Part of a small language model's weights: tied embeddings.
Each number is 500 + 25 x the weight over its row's rms, rounded and kept within 0 to 999. Layers, rows and columns count from 0. Numbers have three digits each. The size before them is the row's rms in percent of the matrix's.

# down: layer 2 MLP down (transposed), 256x64, rms 0.133, rows 251-255, columns 0-63
# up: layer 2 MLP up, 256x64, rms 0.159, rows 252-255, columns 0-63
down251 109:527504507443511528474502487486507520534531487511470475554481472477506488514464538520534449514514462509493553455501515511476479498547511496488501470524480496493494516501513517509515485490446471
up252 101:479470467442471490451528519520516475518482503488500513487532482453513490505499525474471524521499481506500503449524456468468463476492506492475484507456463484530500472537526476506523502512528484
down252 106:526499525493504487491493519525492461513427537463489532469536492500470502471507516482463475508455473498496495492498461511535510454476477534493491453546477526506509489526491493480497515529533501
up253 113:494511479465485493514491513523498493486545461459535523462497456539496469471518499485521489503502509576469539477498520482522489535512517503551475497484524512492536506519517509526496475502487546
down253 112:466501516563485481545480497495521508509459533545493500490526469458496513515493474516461502489468500498514491512489481553485438531478524470506464498499480497518490447507475460514485503504482494
up254 138:529470488479493485532505500500499525521472493525496535507451441518464484468504500483472445496521508521517533482531559461545503495513446524498498498493528505479478497519487536526511508487516519
down254 134:494516522513486447512492497500500476562494531527509531513486462456496469473468468519488476524509475499499556500511507511532487463521472519506533503472482475485540524487498474562480514491484516
up255 070:487519504473502470526496456532481497470419516497506545528484448484528510529496453493490502491466515496495527446498489499494485453527466491506531469501502522507496517485525504520538505503523487
down255 106:529456458487559492510464498523479477537530484551509511521477459502507498488470463498537504533474508502488506482496499489521534455488459541479504497473490522521505494519550526508501510523528506